config.yaml
n_layer: 16
n_kv_head: 4
positions: "rope"
rope_base: 10000.0
init_std_up: 0.0651
init_std_down: 0.0651
schedule: "wsd"
decay_fraction: 1.0
decay_shape: "linear"
doc_mask: true
train_tokens: 500500000
dataset: "wikipedia_en"
Each number is 128 + 32 x the weight over its row's rms, rounded and kept within 0 to 255. Layers, rows and columns count from 0. The size above them is the row's rms in percent of the matrix's.

# layer 8 MLP up, 448x160, rms 0.0652, rows 384-386, columns 0-159
size [104  91 106]
[[ 90  99 129  85 168  98 143  74 166  79 123 187 184 151 150 166 138 181 138 116  91 111 160 148 156 129  75 195 107 198 117 183  63 142 125 133 128  81 128 133  81  85 118 159 141 163 157 188 150 149 127  87 125 108 128 144  88 102 167 124 161 102 175 113  98 176  99 176 112 142  95 100 148 177 103 102 135 123 141 146 122 207 131 102 126 123 138 131  90 129 116 154 156 168 172  85 153  82 163 101 154 152 119 143 182  67 101 114 131 129 165 102  96  97 160  92 115 142 148 164 152  94 205 148 171 181 131 107 133 163 112 102 137 134 146 140 101  69 157 132  91  63 147 128 102 111 144 124 117  74 137 125 144 161  88 103 160 105 105  90]
 [115 124 150  80 142 166 155 116 150 103 119 119 137 121 170  94 110  97 136  78 144  89 154 140 165 111  98 166 112 146 134 125  92  76 108 148 155  97  61 142 170 103 167 149 181 139 137 100 141 145  94 126 164  80 121 142 179 148 133 169 119 123 108 127 142 145 125 129 147 171 187 200 134 139  91  99 149 175  69 131 116 115 100 106 108 119 152  98 114 121 184 130 129  95  81 112  41 128 109 155  97 169 145 139  94 107  86 107 142 136 112 177 154  99 187 109  89 121 134 106 159  76  94 163 123 164  95 108 129  80 173  94 123 122  50 216 142 120 236  88 102 109 166 125 144  82 146 156  98 139 137 143 143 170 158 130  83  89 108 105]
 [177 100 136  83 148  97 132 148 130 131 132 108 174 165 152 104 119  96 158 143 101 160 198  98  97 204  98 126 147 100 200 137 137 137 129 178 167  42 135 161 154 162 148 146 140 134 122 113  64 157 139 109  84  80 132 123 110 111 180 175 105  96  61 188  94 168 144 163 156  92 178 168 130  62 142 154 151 114 216  92  74 122 122 140  73 135 122  80  95  95 137 142 120 172 169  76 154 119 180  77 195 179 122 126 128  84 134 133 115 119 118 149  85 164  90 142 154 125  85 124 129 110 119 119 145 145 117 151 134 153  93 159 128  87 161  93 124 139 168  89 130 107 110 119  99 120 148 157 121 139 175 124 133 149 154 100 157 149 128  96]]
# layer 8 MLP down (transposed), 448x160, rms 0.0652, rows 384-386, columns 0-159
size [102  97 110]
[[ 59 114 191 110 124 115 110 106 104  56 132 101  89 133 108 113 123 105 140 103 105 166 167 137 193 192 132 163 112  97 165 124 159 135 135 117 116 127  82  88 157 163 151 122  53 161 134  91 166  90 134 101 139 132 185 121 109 126 107 109 168  87  93 112 118 194 137 118 117  99 108 135 131  78  79 165 151 130 138 167  95 113 154 152 119 108  78 182 124 115 176  99 125 104  97 132 169 152 128  82 115 131 173 167  75  72 167  75 165 134 111 177  74 157 101  98 131 177 116 153 105  64 147 103  73 130 126 111 144  87 128 151 156 157  97 146 135  79 101 145 155 131 143 145 112 127 186 168 118 161 113  66 162 100 189 145 145 172  76 133]
 [118 121 100 189 113 138 107 163  91  97 155 133 101 137 114 169 102  78 106 137 161 128 125 109  91 118  68 161 162 152 144 105  75  92 108 178 117 171 131 141 140 132 113 120  92 139 154 105 132  99 172 117  67 163 121 142 149 106 130 105 121 155  78  92 120 134 115 139 101 174  79  81 149 126 134 122  73  90 176 109 114  99  82  75 158 159 158 204 106 111 100 117 157  97 167 153 139 149  97 142  72  79 140 103 165 124 144  79 117 152  66 133 145 201 141 153 199  68 102 106  72 108 185 154  80 175  83 169  88  97 157 176 102 138 144 108 146 176 109 178 153 122  48 125 107 150  98 158  96 126 140 137 125 106 146 168 125  96 136 143]
 [ 86  97 125 106 128 167 114 123 104  93 152 140 153 196 133 126 150 110 119 108 118  89  95 104 145 141 100  76 136 139  79 113  96 130 117  53 133 125 180 147 154  95 148 191  67 165 152  69 179 124 106 125 149 137  85 127 117 164 104  76 162  98 140  72 140 100 124  98 189 122 107 146  59 187 160  89 123 144 155 193 164 132  76 122 135 127 151 101 125 151 109 166 131 125 170 160  83  73 122 123 117  58 126 123 121 171 107 109 157 121 189 121 126 104 154 113  84  92 110  99  75 173  93 158 138 198 119 146 116 145  91 158 194 139 129 123 164  98 154 194  71 152 140 131 117 129 103 122 172 144 164 136  92 116 122 188 114 112 163 102]]
# layer 8 MLP gate, 448x160, rms 0.0652, rows 385-386, columns 0-159
size [ 99 110]
[[128 145 121 150  81 108 178 130  76 131 152 115 123 117 200 161 164  87 129 134 179 102  94 137 107 129  64 155 182 125 127 153  85  61 118 116 107 111 163 100 119 177  79 149 102 114 172 142  91 132 154 125  91 136 128 104 144  69 196  80 171 138 109 166 187 157 121 165 118 179  65 117 133 151 135 181 122 147 179  68 162 111 157  66 145 211 107 167 133 109  86  74 136 122 175 133 163 120  51 128 136 129 168 145 127 171 127 145 127 106  90 163  97 134 123 156 194 122  69 121 104 109 138 139  89 147  98 126 130 135 167 180  69  76 130 123 148 135 113 122 150 112 124 114 114 119 119 152 124 150 170 146  81 129 126 157 161 153  88 116]
 [167 196 130 177 160 106 147 145  98 108 118  72 112  71 135 164 156 129 154 119 122 168 137 155  87 123 162 152 161 143 160 128 177 122 196 175 119 114 114  93 128 112 138  62 161 141 140 140 130 110 106 100 121  60 203 125 144  83 135 160  52 130 128 180 127 163 157 168  82 144 155 135 150  78 112 182 118 130 114  85  99 142 162 171 132 121  29 114 108  62 145 110 124 125 121 114 192  99 127 126 134 140 108 116 145  83 163 134 139 137  75 116 139 118  90 122 149 148 153 179 148 129 165  60 110  94 155 142  81 141 110 152 119 162 119 118  81 141 118  57 175  87 176 133 136 187 141 144  79 123 105  82 133 127 164 118 149 110 127  88]]